Weights of a small GPT-style language model, trained from scratch on English Wikipedia.
Size: MLP 896 tanh GELU, vocabulary 6745.
Training: 219M tokens, 3347 steps.
Each number is 128 + 24 x the weight over the matrix's rms, rounded and kept within 0 to 255. Layers, rows and columns count from 0. Numbers have three digits each.

# layer 7 attention query, 256x224, rms 0.117, rows 134-191, columns 112-223
138105135151209108120154124146160153102125091124122120136151118107169149111080140123100111140166129148147123143151088112106120147105131137161123157144133149083128102111123109122102092095119130150113149134114168137128112123131163132113137113162155162125128143124108113167133142173137121105117126145133122101150103144133144127108127132142
106135151141104139133140119152083096124150135108121139124139130099106140143155129144138147138118154182140126090127132150137160139125160153152126154141129145108122139143120133122127143116134121167110134119174127121118161108132152115112127150139134113172116107135101132129176123130115120136114145129091112179119140153096136104106134149151
121101153128101145101126130111090150139118097140113093146128131101152125106169116129117102152100137128110136128154153138131151148142111110152128124107164099135126154122143129121129117086093140150125118106117088104119125145136127134169169116129150130132088155135154091107111154121121176072149153166129136090125130134158166086159114134119
127144161143162128139130123121142126134071087156130138136126114139113093159160124091148127123151099124114118120103131157130112147102154123156140131111144145101091156156130120095155149125132137132128127155131165099143143126156149112148135129149117134141089114131129107141118139169109130130128158140110148151128145167103125147154136116146
133173097089140126119100152129136151118153118117100092132151131079168177146192119120151095122119179113142162129110126091127172100140115150136086123134135153184163092122127134088124109144116096146099131131118154143100124096094120139105164152146124096161126132138153176174117069115131135155139141132134118145156181122153168165095162124095
133097098128133161148116160136124131130133105126178092137130147121094100161086115100147132130120155122130141157153140136103101116097136141131132128105127156106154134157173125126126153090138105107106129087150100156126149180146106140108132108129087100073129124121125125154080120116111122133090110138114100152155125115138135115145144139130
126136101100146198123097154142129094146141125120140089159129145162119147121142149127093162081131095095091171144148141124124158140097140150148137117105131153129116118147159108117158130111123123112114174142151150147121154172157155132152149123121094100116106151141149091134135146105094132113110136140152130144113129110122147102124138140145
120169164108114121159125084098151112123133107094150119132106108125093125142141138142122109119170120113072147132137099112139106106130080127124151144091145146122119160149124169134140156165125165102123143123125107138139114152183109092139120091130160106116145132131179102112174114126101113151136133137123159089124125121119171134130101146154
109105136117115127141107087158116136118099136094125132139122138111116137104148114140100161142119134124129115160115136126146121120158147091086127128108127134167154146124114155139162118100091124147132154126146111143120131138137122123129144112144154110141157106148115151145107117143132138172098136137123119111147124095136102087112154122107
139156142164097140116118107111120149119087166132197064122166148120132151145151129144150101120120097140103110087143155138160101097124104121116118155112142110138105127146129115127092136162127101133140122085113142133136119092130101144136110117086114127101141174124118175141116135122097140124144135143128113131131115124115130155127091109142
125148135130138087104158105106110096145199166157110129141176159133102130130127105153121151111094126118130116109125142129116132113102136138135096128106083113124091114127136158148105140152148125141128154144127116106131130160098135107135110148148101121139132115128102085144126128152108119100089138132146158129174135121165117165128148124099
126152153112122099092122106125141106141150132148138129082123093095135145133131140129148128120149119128123128137095133110124166103115141161135103157093168132164135132076143112116122145131081139108118140132116116114149104150122126167144093131143094108121168115095142118103084121134138130114110126124125143135138112143153147158146126134113
093107124123144117120126127091150133121149079139109125114134156114113121089145133145126117104149086141110105168098138157144129131103138064118078162115135135147161137131174163118128131130145122134105124150155126130145119123125098059098102137087117119149104112114134108160117151091128118107119114128152162128137108119134109114122158129123
133135150134133113129124118155157172123094174148130116136132131168143119090069152116202141110105107128116115119138157129111120122098128172117109144114133170117116134118137113086124139151137119130130117111103148126125122109165147156107134119133120095109137116094137156146122120139153121109131132133131148143121101135163140126132142132142
158172144140168130124112160123153090121122078114135117126151099118107159137112111146147151149076158195141100148129150133132120091129147121147134092121135085162145166132116108129114084110138145106162162104148131143115153125101128155148157122137129125104128105094137130115134148130138142105122124142123119108140108110118085116105135122117
110107092100088115104143136120130112125124129116152111143135139151151116144113148113131109119126185099132092093089154126109144126161111133108122143183109125163162105157144121144149119117149089097116127157118135164142179138129131108138143115119109139167128128127136142127160126115112087103123137134117101140197120146171125138109116149097
101107101087118119122111122157133130126155078138116176137132124128108104175106134162113143148133144100113145172120125095090164129121109127162116116147135152140141132132138111128145142152098145145153154149152130158093126141083123104139142115112144138139166150117157118085130108147148146124117130106137116119092132135145128083140155149096
129124117156113104144148148155152110113140122146134119129153107127138138160101131143109138146113121131156107128127128123138145120154081122117129158142142143135151107102133126139095145149110139118120147109141128146122136126134119158126143085128150110160074124132158141132143130123091125129149124123156119129114122156153117156151110110112
117171150131145132179142124091089104144108124113133114128134088117162153106091150128137108160125096144105116119117131128126154148152133131131128130137079112119117130088135142114121144151140152173166136130139136138130118134141134132151076114119107131116121161127164109127107114127124120110112100139154134176125109090118122122161098103123
129117122127124117149104142124136134122112113126123124108095111093131135159121183111136114130162088112116098136117130099127096131174188143144134117133123123096132127105115118094128081107147171138121123137126107141115090123173130118124142140130111143133125143093135109134136112105129147142110141151144142141150123119134201121122098102135
162136137164140132103138099137130134148154128116107116131128122120124109116108129124141126123116155109114154155121124112148102133145129138109120131112123113121146139105115131139073116117141128133126146115145148119113121136130133160126147131134132138128135145169141151127158125133155116121138161141144153094148107136086127151136136102134
150124100137108104149157116137107143127141138136126166117154157134123104089134113098119120105104151152164106112156135121139113165110152144113137103092077159119107120119082125119173141099113149167141129127107179119095140126134128159116115132132151092130122121135085133121100117097132165129137138137121139114122134138154112137122160163098
131109109193130153123176114109139131118124129176122101164119130112134114094115140118119081187149118166126133097136108148116115101129169077142155143111089081132162160150129111133076106105154151151175112109152141128075139102124124143136137137137147127103096129133114109128111132084077118142109126120150139095158098116143113157131107109162
112085125133142138141154130122127122153150128131164132116106132117105142106092160133086128102094119108106148140143096170106127138165096141124147122147102100142143106095104103137151114113160158144074162129128135134110126126126136146144158116136120128123148161139118136110105125153094197163129133146143136122093131155092115116134079110147
164145134165112165143111080108141113138114151098142126125080130138140080148152179163103166142114122135118113080146084087164151121096113147120144137130149119140099133129143110124152124120115120124089133159121131101136100149126118112147141140124134157109143142118063140109186096151153138141117150131167127139137128135113122085115121131152
164118139077117097116163132113113136141150123126160122131125163152121098143149128128111139120154171137123146135122098156134117140094156174134119088110151145133143136127143128136146141113133112121142135127125161108073097168093162129126178093113119109102137144118128152148153092153128125111098138130171101141108159129095149104161067153141
112137147150153127131077131129109157108117134129116137161134169167143107098123108113140133112114145118143119143121114113128142119165142165127135114171124127157111092116108114126124092097096140101114108148114141106106127154103154139114141131095111144062129148124099117134122131117122114145113108097120133122183121125095131160124148148145
109121128154136119117127100123113087140095124157103145174114136144156103130118124168128175126145118133145125113093109139146123109177108140168142092086145123098122140113137093126129123103138112132108122135150130139096136130136115171154141149123127139120136167132114151139128109106115162154132138127156110104105116129131129092166076134125
088118145126129104138122120126128143130103133144107129148148132149139113138080149146117072147150103117149150132133152128134121139111096120162154114119110119131113104155130099109119134124135121160187145085178168143121103140140138099151116159143124093126131111133121121127124134115163105163161147109123126150150120119103059111170117151129
160135126132134121118117135140139142105146143152144133137153135139144124144105110152106103130094118133137093141132150118143182085103129140097115142128118149110113093152116152155162066125119139118138150142145126129160150102116128115165142145111148161147139104118127108078122121122111164122149174134115141142133137141165169123124135138101
165120118133130155115143125134129115111152154136122130158106141162113094155118112131151134136148186097106146166139104128144132109105144128125110135119160100168156098191116127098153147151140131167141109124108111140109112109152104153114117119152124141129157134104133133122126120111114118129122155156134140145118138143124152123139136117130
097136109146110124121130109112149181135117108162127111140151133136156153093139099145116143128109113132141094152176100167091124109130112120162165132112131139134156090167127143102110141123116094141150137167125142165164147107134097133115141129140147145121103133157128159108132136139143104097141182127128125114127116112124095151145156115166
125117081150113109119110118139122116104180140134142113133104103143144116152111148089146117099107144127111129129129142122115134100134116175098144097125147154133142090142128164154099123140159088098146152119163123132106114072134141152114138127152152112134108166142148123133135132145125171127134131133156153134186106161133185170162112116114
117134155129093130115106132114121166120128129113151143143171142098134122141146118085127173162116105104136115106124154101095113148150144147108119125123134107137124152128108101079101145117149131137124134150133109113151158111135129124150154132144120113136120128095160159119106121115119126092135164133121099135125088113152175144133171127153
145131067118133118159086127093130086157173156106134157128153146137120135147140121096125138139112171100147147129111128108086124118154116110175096125106132145127121144104123144158114147139157158114125132101122131132100126144137087149113145131143124147112137100102171134143139117130115096140130159114172080123134140140138116122112164128118
118176125153130122138124141102114120117096141153101156154119128164123098139151119146150146134132102134132136146140123124090130084120162113103136135138129150123158111129140141126121136151136143142098160165145106111146128104130100118142131105135107160121180133135092129100102148087154120151143165154124129130150159136143145128113129135117
122156104105123134111117146110147099138176122110114102123090173165117129117161146124152133103162139129138132091125089118114123173095121138116087099178127131122115107129129124145118144119131130107110143137118119107109133149123147115097119123194098139143161125127103120143135135134089145149102130124138119104119133107085127085152163111137
139115107144127140146163126159129150117153136139101134124104128119107115112150117096162125127133096127142114129088080145133116094089138106133123097122115156145152132106133147100149133150063151162148146126164130132139095129096124137131110134136135181122144166155142124140109123136149148134119123107109143129153144156100135095134118095157
144145136138161148124141123124138123128137112119126134148100120108138159142100166163084144128146104111154128128138117138132147124105166114102139114105144146083128109135134131117095137123134134108108135105115149138093108169146144111190117136119125123133156150150116132116149145131127120177110118144146137140116133130143126155156110112105
152125107148150106142135122089093103135125147148148145147111076112134093166141115135133133160139176104130128125098144114134160131131125112146141154120133124077120116149147101109151125152156120108118151097130102106116135115113144098127128122175138138138169101123160133119157115111129118099139137108115118116109121167087106119130133099119
129132138117121097118157094119155172124127153155116133107165168200123124138136140093126130077164133159121149138147139148111133145131126125134112126171100139127155155132129143117146127129121113124182161146139120118158150125131137122136101116121167121085134137151178156135116159136116142091120124144094156125094136155137157130099111117144
112126099121128074141112150124122139160119164104119123134152102167159148153130151122111087190135116089150109124136140167142126124140097129105130125151056117157132123136148126117137144126113131132124090097138136154134136143126115159151086116118107128135131112134150095106103158139088150121150134160093108126153130128176126143121109144097
114142107166101123150133141137123148183119132166135119110102130094137112099142146118150133086147118122147166105114137129141108161130121120140126173120133144108137164139114126120129172171142117115143121148149142139128111153128112129151118142128117139140143133065143145115129084102108083123146115137134143123111137108125113117142136090129
167088167108128124110111137131133135142135124117129174124114127112169124137117135137118125137116091172152139134105142135104159136080143083124159154156139122136120130131133088134086122136163111106118101113121183112136138116131133129132164124128114120113138125122105151159124159126115127091153148137111144111119162113139129137112159100119
142131128098149122098129092125187100115132147127115129146097162110130137140147125114097135087173133115100138172148120124120150103122098110139133147144126143106091132113158156145129117119132158085114115111170134093123123122132155144141132132124115120124130151145120097129103144161122121145102128147150136138119147134106171113113128128132
145124134085110096156105127137123131111131127120123136125164131142126120107125144113123075128137175124127099113137129124132130138111121130111143114145116131141137154185109119119144114152130131134136139139095105083121117095108122155150131145154083155140149130143131127114123108136123138095127155074128097155116131113117121176136141128124
112125127136131128156157103130156089132103117135123130115127132103130165123162098134163134119130141148159153136114128150126130132160122132125103167116146133112136141159102119112121124106152110144098147104106153133078119146129128143119103121141114118153121127111120109148151103082149155102108122144128152145093113110128112139136156134101
139131130117146122113108120108151138133113112112149129091131123124114105111131139154108118083127124111115167141141129136159127144097099125146140121140126113158174121105102169084156160122130154147142117113107160136118095123138143164118139134116152121147139142148095158111122118161129118121142105171131134123126128125105137138103131108136
127091114117138111128127096159130179116141166148119144146107133143157099121112162126124152141131157131116154112112133113144114121126144104154144053151156123163140141161132136162147144130138158121121145088123120141077152098102123135112129102135130128108155150158109137135128139106118121100138162127117164152139106116137136087161136125112
180150155146124147135145157114124136130099102132117137104106128118123129138089130143144108145123146104105137132149143139136114128129111110128185117090145101112107117125164134108125132112135126141121156108135123141135144152128128078178143132124158108132110105125163119131152162149131105138119153114123159123128130095095106099142103096125
086098110106100109152105145151110108142135166105118076119143107147097091167157125126114118169124180129160130158103122135108111124161109149106084120151121112155125126095160149135115127123142121109116124136120132116151116162125144121107129113125106089145143153153138152095138123138161135125112151083181110112134113126131097109144111132115
102119110114115147139122116142120128147126124161110165133159104119139184109127143131118140130137122140124151121111126134132101131178140132160161109106133125089149095146096133130141134109153146119129143141129127134122127132128124148146067107162134148142102112150107122114124155122148182143131115125148173127123124103148142130126144128123
124157105152101093149129131100104148118164102142139124155147108144133096177129099145143134147144154149078099158115106098127161155127088106098126121118093157171151127102128135110145146129129135130094125116130117107163128116114166147152089120091115128115101097134133161073152094133089126166130134112099133134170085133122165146123133186123
157166179153117132120119130120107161080101079114158126122139131132122110110172152109119090162119110118121102101123147129154134146128152128128128150119123098111166139136114128152100118160128135113144132098156137146145122137165138141123091127101137077151118142143167121120108140136127123142166104127105121125140138129140129153106129122127
147150133139077143152141162088119173138103107124132141126130156130136144156110116142096138151141118116103169105148146125129123113126078117117110113109144182168133113103112092123127124136127123137173099141126125138119138144106121124126121132149142118116139095124096148103104090138122114098130116085115128105105140140181147161094121098157
122115148125153167114113138109091121155122136160150115141095125088100115087100149147150133116156123106154118136166135116154149137090142126162089115167147106111112101116123136130142134130130139126084149114144147124104123142118118140102144115151165183127120092134144132142117113148134144122130150126147130064103120144099110134121133178151
104109120119103160072125136154160126124119140131095123139144138139107121145127152111120122134116133137151149159152123111130160104159127160124089133128115148131140124097106110082145130171123114114137127138116129140122126102137136130075154140131119143121125133111125132137102138100151095118153153105081121147086117129148132129145156118107
104115182126142154155136133101138136108135089139146081142148154145114164123111118121126134143111097137081117123074138103132163136110160071137154140114163108093128135120100076089134142121090115116150144130125135148104125121077100092134116110121134140126117152117167112161165229117128122126129130143142111128097113130115135135131132122133
# layer 7 attention key, 256x224, rms 0.123, rows 134-191, columns 112-223
144141147118127118144158146128104124132130135134120170141163142145143093146121144106161079120110119146110124157153114123116123158158102108152113131121125143129126129137143150158137132099157136129091142144113126118170105094151123096110139103126154106152123152092124161100094153137148127135150134137120108133138112139135141125117127133151
133123152162152102152131107111116128165119136134132100096125141110114155154131108092126112118119140107112127098112093133116112104116152128128131145129132147157090170157161115142141100114108157151134123121106118134132152127105091086113109134174122144139118161148120142141141156145134123113095114157123130119137141094123086112103122115138
145135106103122132156136124135108146108118131096096143133133138151146110125098165143129106146085112140126121102121121127111123128144138177142117142114143159113115114126118123141121111109140090125124129113128181108129138110133158114127129108109095141140106139157113122109127129157140127072132166122148158171118132132092128134105126156110
136138138135161123156143149129135117115126103112124118133138163123129132142093160122127099113101126141109107135149124144136123101135123121111127145143125112130106149147092152129150157099145130115127139097139107186120131114136130155123115101097102112162131143129110099126131162134149121116129118120139156139120111142134124106136118089123
135134120153137114126129144148152127112155120155107098128113142092125133143145100105139140122142124111155105150117116153112127127131136118081160122139160142116134119131112132118116122104141145145163107143134137118138168119160167124112065137129172096129178130148140117167141064146160079130085062143084136141104115089149186143123145112116
117112117155131151152131145111090085127138164119167132101114135068144169139112123127148110126158129118133088126115130097132127118113148133099137128110127146094141145142117131147116148132124115163084106131097126111135121156139128161138107111117122157136112147123107154131141136112144140138150143118108149123112139160147162094122158130153
117099096114124120120141131135120123146130123142115134138123160124156131151116138125132134097154127138118125085096110109138105140109146155138143150121133117121083115132114094132131163152125117126113095137109135119121126104110140164110117173152120144124122151125120104143118127133155133135112137124088144096136151105122100137166145114126
149152152116125155134106117111076111107119129165157140109162133123145129130112138155161085129111145116094099111150133129134134087112142156126111100127120121123099127115107149110110142127117112122139172111110119179128123139151111135143177121121108082152145145146156108129136158148112142139082190116151130134178113118142119098127146117124
096148125143130124150132077096126159123167150155098136128092140127144116133126140122114142138107154147097113155144117121132127130138113148126145117144145119130138128089157111125142118125124147137133118130142128135128146146133166123158126122147123108130105142155163188128154091153132130137129131133126141129121146123119125143131123105124
123074098135175159148138189131165112111132109162150158132135068123137126163141104130150129121105086141128136156120139125153147095154160147154123123129145146103136148094125128106135109121119104110092126135095095124096120151118131163109107125149112172122150110115148157118144118150139167101154130080125111100156088132126144102115118135125
146116106141121123099151117128124151159135165144092106147102129137120156139114130113142100088122127107131114133124113135104119119101162107133138101129154078142085132124135136113137146134127114145129116148116132127144151134136131106136145130126126138119152132107127141109145144105091133126107136153122128139096152124112125148118110172158
121139115131123117124134122159127117141122130129118106125114139121091135142129142151123096112149106139141105123083106132138120132155137169116104135137149089126205161153136122097138176104147106138132120141134172150168098124144130159121106140109116095153165117137115138198143146145130109124107095146096115153089120139145120135151127169091
123133137156116156103120142113106122111112104134127128117119122116128100120140135119122136138121147163136137135093160134120133145089146074153116120176140133123161114115131133154142123164160117144141117105158157120133137137112140143134115130144138149141114101143157124130149121145158095153115147129157141155090110100139116113116114136128
116125167134146129112113147147134128153107104102143149126129139121099139154127118127138139140151114103131149136141125092108166139123142128123129131137143138148153149150151123142089120157128127082106104150095138116117145121139123176131113111142117117095134145131119127113131117085121103151107127113141113123131130142139167124156133134123
160127104097129160145139109140113137144169124123138101130097157146141110120147120149133190135119165142139169143113134103093126161135114141163126135138094108095125136141156103128101105137114086114094178134159127131141132118140157096130087139134122083111078099123139130140125105109131128166121126167145124115116132132091135140122143102151
106112140124115117139127171136107109108154172149136108131114132122105125102124128141167154123144156099138118131132126105117080111109148142117106152102123126106126128131085103167105114124129147145128131111131162093125128129127103138139104115156123158114146106079136095144124093154138115148105166135126144089155134123139119097143114135163
136158120099083145117106110162095164121109140141120117120120125156148148157134130125131124137144142124110118095160147120128109166120106146127104077127133123123135123138113134130153135128106156139164138122116132129151140127198109122172128113132178092095114147132090121125119134114142129114155096152107132128103120104149189111114115124112
146095098108093154114132109128133113095122140104180138164129119115107107117152130153128105099137142128121153151138132143124118120125133114143115132106157146133114132105128123150152108139157068104131134145102144122123127124100117119142126125124151119128106151152107111157097145136144111123128121098147131120151108134105133154162148117143
137129105112127109110109114079138163120109119133152110129103110132142155132150107142159164159105125115106121142110118148136152141103136135121107112114156146111147129118128115139124091141112096122148145097143123108105161132129145151112161143163125140127174109133181127122095153147155111127156111121132102120131170113129117150117138134120
137131128098135114101119155137141157110152090126113144138128094142154120146149127097111137155108110125111107122132145114147135090123154116152092135102131128102144093129143142099113137141138117095130128133134111174122134162129104119149161124151141111196138138155151116096126110098124105097138134106127144138143144160116133122120123126149
125136133141170133108138122116137121133115166122117117138100124107111132113118119148146110131136127137140120110134118137104131139154130133146147136092127115091119108130138179145129122133141107101145142116124078122127123158136093149104141128120119111137120159104090120151121125103141126127130138149122139120136154128120091144150135145120
124107142124113100118124101126109142111108127121120104151128096148075102126114108076129142154140150109110135141132108153128133118111104124137132077140164137162144160164124096122092130096101115124146105130142105138131136171130112166094129135127119149115153134143103134115153149138134138142130149139118124117126137142135144133123115125180
124118121116170133153154144111161140090142123123166138154121125098121134139165111114104124137106130145107157142133131124112150103105136110160123131123134137119137132100152119139153068130141099111126136143146106106109112132105126103125146113141107138135136103132146095130125132108136119103143120123153135092127178134140082108144180110151
104133101115107106157148134135158099096121126143133150136140121144143146129094162117142116122124124096137109102163123140138138100129140153152090118136112155148118118095144126173131131143141081099122147096096088156106128136141126132108129139173107116108137147153088126151127176124140139117153137129109122139109134129165111143116128127149
102132139132084127124134114105171131106115130114137072128195109144162128125103105110118106158101098141134085120106136134134146113136127146120131152166093108115109137135141168132147145141147125131125105118088160143113147119149134130113145122128069110145104139145126167113097117133102157123120123128105158139177131110138113118113111140127
148177116129123140161137114111145148114148108130139116131133103126139134140133117119113104126159093101143085133130127114151120163107147139141159129119123143124117136102111116111112169122122108119118127161116126113127129165160114096133137137116151118118143119141127136093118108154124112112146147109130180101141115163171145149094147103108
105086100134163115131118163121174186165155121146110096128142107129123109128136120137112154153124127131146156125097137109158114140151107110143128150105152114165081089116130156115118132125151118106106103127141107126130109148165096116128121131136115132152121117112120105131129114107141102131128103145133098154155135127130126147110141119111
134117115125096142129141095141137144125104160149112130106137142133133114153154128125122123142146160135111111151141110095129101142115162109121108176131103113135171124111109162132153124095165126128100135128113116132112129159114139151150113098133116130135153140150137140135097116145120129094139131135115146119087116154129150112137141118119
117122144100138137133086106147145095110132124128121165125109131114121121093114150100133084168124147164113164135141115156123127121119115150083137079114149103126125137124136156151145111110106117099129118133118106136145139114151134096140145107137161124122112106106134110136106155123118131169166141124106133124139125159161125143141134076131
109169118142125135111119141159118157144152120136106132144125165141138140136115104132101097112155127133164117144164142122116110113141143103122154143144120107145111147157116142102150107102121108124133096144152117111146134112140113129138113114114121102139124108147111149134106148132126120113142165125133130131137110093112110124076115109121
149117129099139137117133169111139112148150122130105137128149091126146135121128148143164119150147102117146117139136105149123122105115133158148151109117154130116148107126103128093115118106107152135125117138099163124113123149160136128118120134128114149109093135143102143114145092130126121117112141141125132141107090123099112139125169109159
127113146119141146152136153104163115123113140108137111143137135129128113107093153149139127106166134109101140152125155138153151128103116103130087123116137138165108147126149135159181132127145154091133134101099113092120095116145142084127146112117121165114120111136152117139128118135134128120139124144125103107117122154140124144172108153122
146124124122100153125132129131121135162108112115111156116095099081101107120155095138135088096171147095157105163126106130133110117134143125130179128092122130129129137142124109121114146164164135120124126102173095089101131102149133139165082141162126148139170125140091131102120108141131145144118118140131126167090152112128166150141121133117
152144143103146119134148140119144134123143144141147107158123167147116127093129146090120140146118142138165116154125140111118097130091132120118096128130141125101141136132152149181108122131150121085083085126093103115093146144122094135130117137105135115122141136128128104135147123115136128098079128108119169107108143124103149128164143148117
147130110132132149136147083129124117164164131161144130132095089126142135119156096157126110113143094128130138134131141096105148180126110119125125099124141117104127100134099129128127161094137121139126136141162179119127155132158103120147110109110181099125088119107144140129143131172091117122129122121136122083138128111081164114133116161158
099118111128160114126112172100149148132122135134117116140149117144130108143124127130117145103145144152104133125103122142105127132136105127126152107137118124133120139139136138109124126097146135115115115116101112164120109123117117115123165106144123170139168139139114154132161164117123178139109115147114121116095120114122107146127112148107
120179097110123146140124141074154123152130139093096107125146142102124139109117132139129146128130072122110107122148129145120101103111095128131134121140151130142112106114088128098176155124099140122154147161124136106098156114147116153131113132107136095181124132121133130131178145128124128154111127150111122135150097135133127137157147128165
120111120138128155105150124128125163117114140117115144155159119154101132096169141131105096127111106150084151137166094120172166155156083126118129145154138145125128136148124146094139095123119120116181122114158105096135095163153119128134132121110142113179154122118156118143130106125185128141112138126154104160102114109146131144127123129111
114140159109129111152083106166126088139129125134108148157130152133122123117158121129143136101111082095129146117127151126127133145120120106150152096106123143120112087107107131133132123153131104079120128116103110156128127152111128133127129123132080090130160150158147153161096126156111109099152146119111151141143131117148136120093115123132
129144138106129133125126131125135106104131120092136101135130145144130149148155108102142131153144136152173109123092126112120111134110127070144163129125160120111108120130092127127144101086133139151114128125176173122106154108132123103123168093135162119112129139141113132132143132114106131117119118112107137096122126099092101154081103124125
106155130143120120142189121120104162108136123118143138106133122151133129104105164161124140048154114147123128122132146121143125108116114149125138127114121136140160142165129125103121148161117131137112122149134124132138132110148110099139143112168146149126143121117117132168072139126164157123142164124137117150108147151156116119137135128109
067122100121140114099145135133146182115137117118128147126133120112114125157145139125085146098088162154120122100140134135129133103115138114132115131128134118158161142147120117167084099160114111160117143109136105150094116090107172169158137102122102172111111107121116143116107117136141123129141142155119113106148157178143134118108134145127
133101167118134134158103133139105125111134132140140125102146123114101176084119131148186119134154098118108171122138115128144143130176137133125119111121116135104148108118107142130107112112072113133101133122102112105116133134104104171117119139172131123101126128161127120118160160104135138085091112129107120089099131117130132149133146166150
139097147124137126127164137121129155118115120115111122104160138140117108104118132118114133077146126140152137134130120099103136097098121108137161130138121129117117126147138126125163104135124139122129128110123149117147120088141124131107157134135141140141132122137121132130119107130129087125132148123119137100144135141149107136126137115134
152158160118115130137145126200124127101093154097112138107132146129154097169111115099102111095142143136108089112126118123155091155112122108136135125146157102140125118090121123126105125119164138105136143119122147189141140114128124160099124141111137130158137109150153125136123121106146119150149148126150134120131119112134106117139136130147
125159090137114115157083127151130145126135125145086103128119127116096138120147126126137106114138151125127168160122136179120116150152156117119115151123142137156110157112092114138118130129131101122121163140133152100127088096157131123151133095182127176142116095102137114116154122116132158159131111106116135129132128126136098132100120116127
199134108118117134136140105106121086156125110121115116164112152123157131133151134115152137098133117110112125131100129110143138132131118128158144129137147126119144127127169146129149142126132107160106151156117115104126111104127138145123117138184141123133128147139136133121111146115136104117116158125099131122117137125105140144146145115161
149119160129123131139112124143124154103101102146116114098135122119103081098122143150140113109146074145122134145124107132118105105128114123159120111153113155126090138170135132121132151144096155111152135104121122149118110131186109132132128103126145124115133097143122128098134159136146156128171112152116133140117143154162104139116169116162
135146070134122132152133120102130108137123132136098131122071119091124128110132128142108110144124166139140125177119144116143113113111119143125093110111149112103155116128112134091110129151121145116150110126157117112111121127155077119147142144114127134144132109124132148103108105090142106146121114121148158169087137143141093146145137137136
128145157096142102179091131115120117103136120123152117097150118118128132102126147135130154103131130153140149136146118118102105125140143136112120135105109171103077111120124118128134114141120086123124104078162123119121116127106158153147146161135102134130118152125139137144125129118129113116144136101143130142130166126126096128127124137124
104162121154106124123165150114124117077163135111138113111107156114117141119133135156160127132134110108155097081148166121120102147099143104144150163106115130086138141107121091121116162121138163177085159130144127143158121172124131105140116149157151134122089105141126144116174097118070116153138113131143126129146137117089145125111142154122
142143090126161120133133133134124096161107118125149146115107111125123095115121150115143133121126122125117168123141084097138133109140093083118089130133130100161133120141125104131133119108146122120116140107144142143089134109134134127121137147114127113137139134133100122127149130121153157123148153144094133171127155144096100128095097126121
107152128127146136118101162123110108128129179095149120122135113107117135136164097103112099137099162143142072123146130147095146133123089085114110088153131112135114123154131148128121128136148133116091173129151140141135149190126125119140149118152112151125103094154102160159112107144128140141118105142116107112103114111142093128134148162112
122136153142141103133128124114119129098144121076144137144143135114123117107118125129135161099114130093108149137090132157145120112121167133124132145124143140113144135102104138160147097140134098131108158132125106133124106122113076146111115167117112126128142150111136112096116114131161141131094117147177131100145140148149107130111150084127
094135140123095151167115143096119135122118159113128134142180101145115131148120094135121117148132105118120120132101075135100125140099111074101122132150126145147139145120078118115141158121120142122119118104117140122122159133101140149133094137118142139081147122098138167127126122116133155141132140123123123105159123145119118095104127159112
124129133084115141119160092093128075132146112124094120116137152129123146129117100146157129127113136163129124124124163137127097132128113136094113106164131132124122116159087128118133121114141109157117145104118148134167137146122117100136128110119147105119120122147136145110151120145123132101116167144124152132141126132133101184117125125140
119110124120091118088164140109148118129137123136088145131103128125125119128173110129131124140141122157128136147124136083122149138109107114128115115117151121165124100135156133117079114132104126143139149120110158119139139094130114136141094114142156128131137139127127127138118089131094115133119117165137129108115158106086146135148151124126
125099112104144141149127125139111096123108124137124157151121145136134108161136112115144107134121132139133154150100124113124119145136118158161113157107115142138087124102123162142119108144136128120124095138109114123132105079107120118119160138130137117107137144126146116137146122110172097123090130137141159121130093114128124119152167117139
# layer 7 attention value, 256x224, rms 0.109, rows 128-132, columns 112-223
138139138119108109145125146129145097125148136105105107113077139109135125167134133132135126123135160136129135127132101121137112099098088127102116085119109151139137137155132124105140114092146108144088132098099128148142130109119145138123115121094163129143102136120158138116140128107179116146163111126113132153118130149106114127137136165140
135136125144119128120122144129135112110095133092127085143172180128137117103133132139104134137139109129133109068111110111126139082132142082109138110097107151136127088132165142152114129138113137129146139169062110137145101166113113154115171123093137154108121159122131120117108184090108114114129130090167110115151110155088105122137154113138
122154139106112150127118140149094113134141140098117133143146138146132131126145134144071137134112125146135137108134136078130132126115125124121121111124131142130112113101113142076142113112091147148129120155129145112149074135154113124097131141139104142159151108129139131140115133145193149164129126110118139118094116117122085125153113135104
092133144094139126115134122150158162135134114134096134157095110119112116098137121122108104109133124073133167136151141163112109147103125135146151115127148110143128146108124124141097110124126139136105132118145134124156121143105118135141151154105139129116143126134157143134121133122128139110118156141138140134132139128118134141103114134132
149131152075153121111130137131145162108131101090114130140155112084102136134138107118077150133135128165133123124146128118149149128127134111140107127097148124139121099094117145125133144168134135128134118123134134128140139154104090143120117107126112097106121141124141134161140104160152111112137164138121089133161108157088118152132170125145
# layer 7 attention output (transposed), 256x224, rms 0.0902, rows 128-131, columns 112-223
129121120167118130118106108141125136109144094109088128084135155149089117106128121106122143112082092137145077096134174106112090149119106131123154174099151137131154106145097132184127110165152126108145150151122076131125126103129119146143127098097106168127147125122122123148130135121120121107106108118139100114109120127130116137122133105111
131106120091099122160118135120124142119121121129137149082143112146114078186115127151134129134105103139124146163127124196142168118103139153145116137104164147131127126136094157075145136131106123132110124124147160125112152101110144164121103153125126155141129105120123128103095119148103096141164157198102115135137097119139117152107122158091
098128160132135115099144082066139095128097109154123093122072097129127096144089125115179135127131174126125122121146108147127135129100162118139114124111134136136113112134112122139126120131167123140135120091122108135104143111168189148133130105105156115122154148143110087122146144127114071123144099115156144129141147126142116100147131110163
135131111137114124155097151135098141142141190113131131068119142135115101130139126128103129158144150168122093128129072116121149083137128120101126096154143135108132092091138179136150158130148102088117117112156103162147142129151141138106145089134092122138077120113133114128142095124112105140147115119121138120114108142140139123120136136141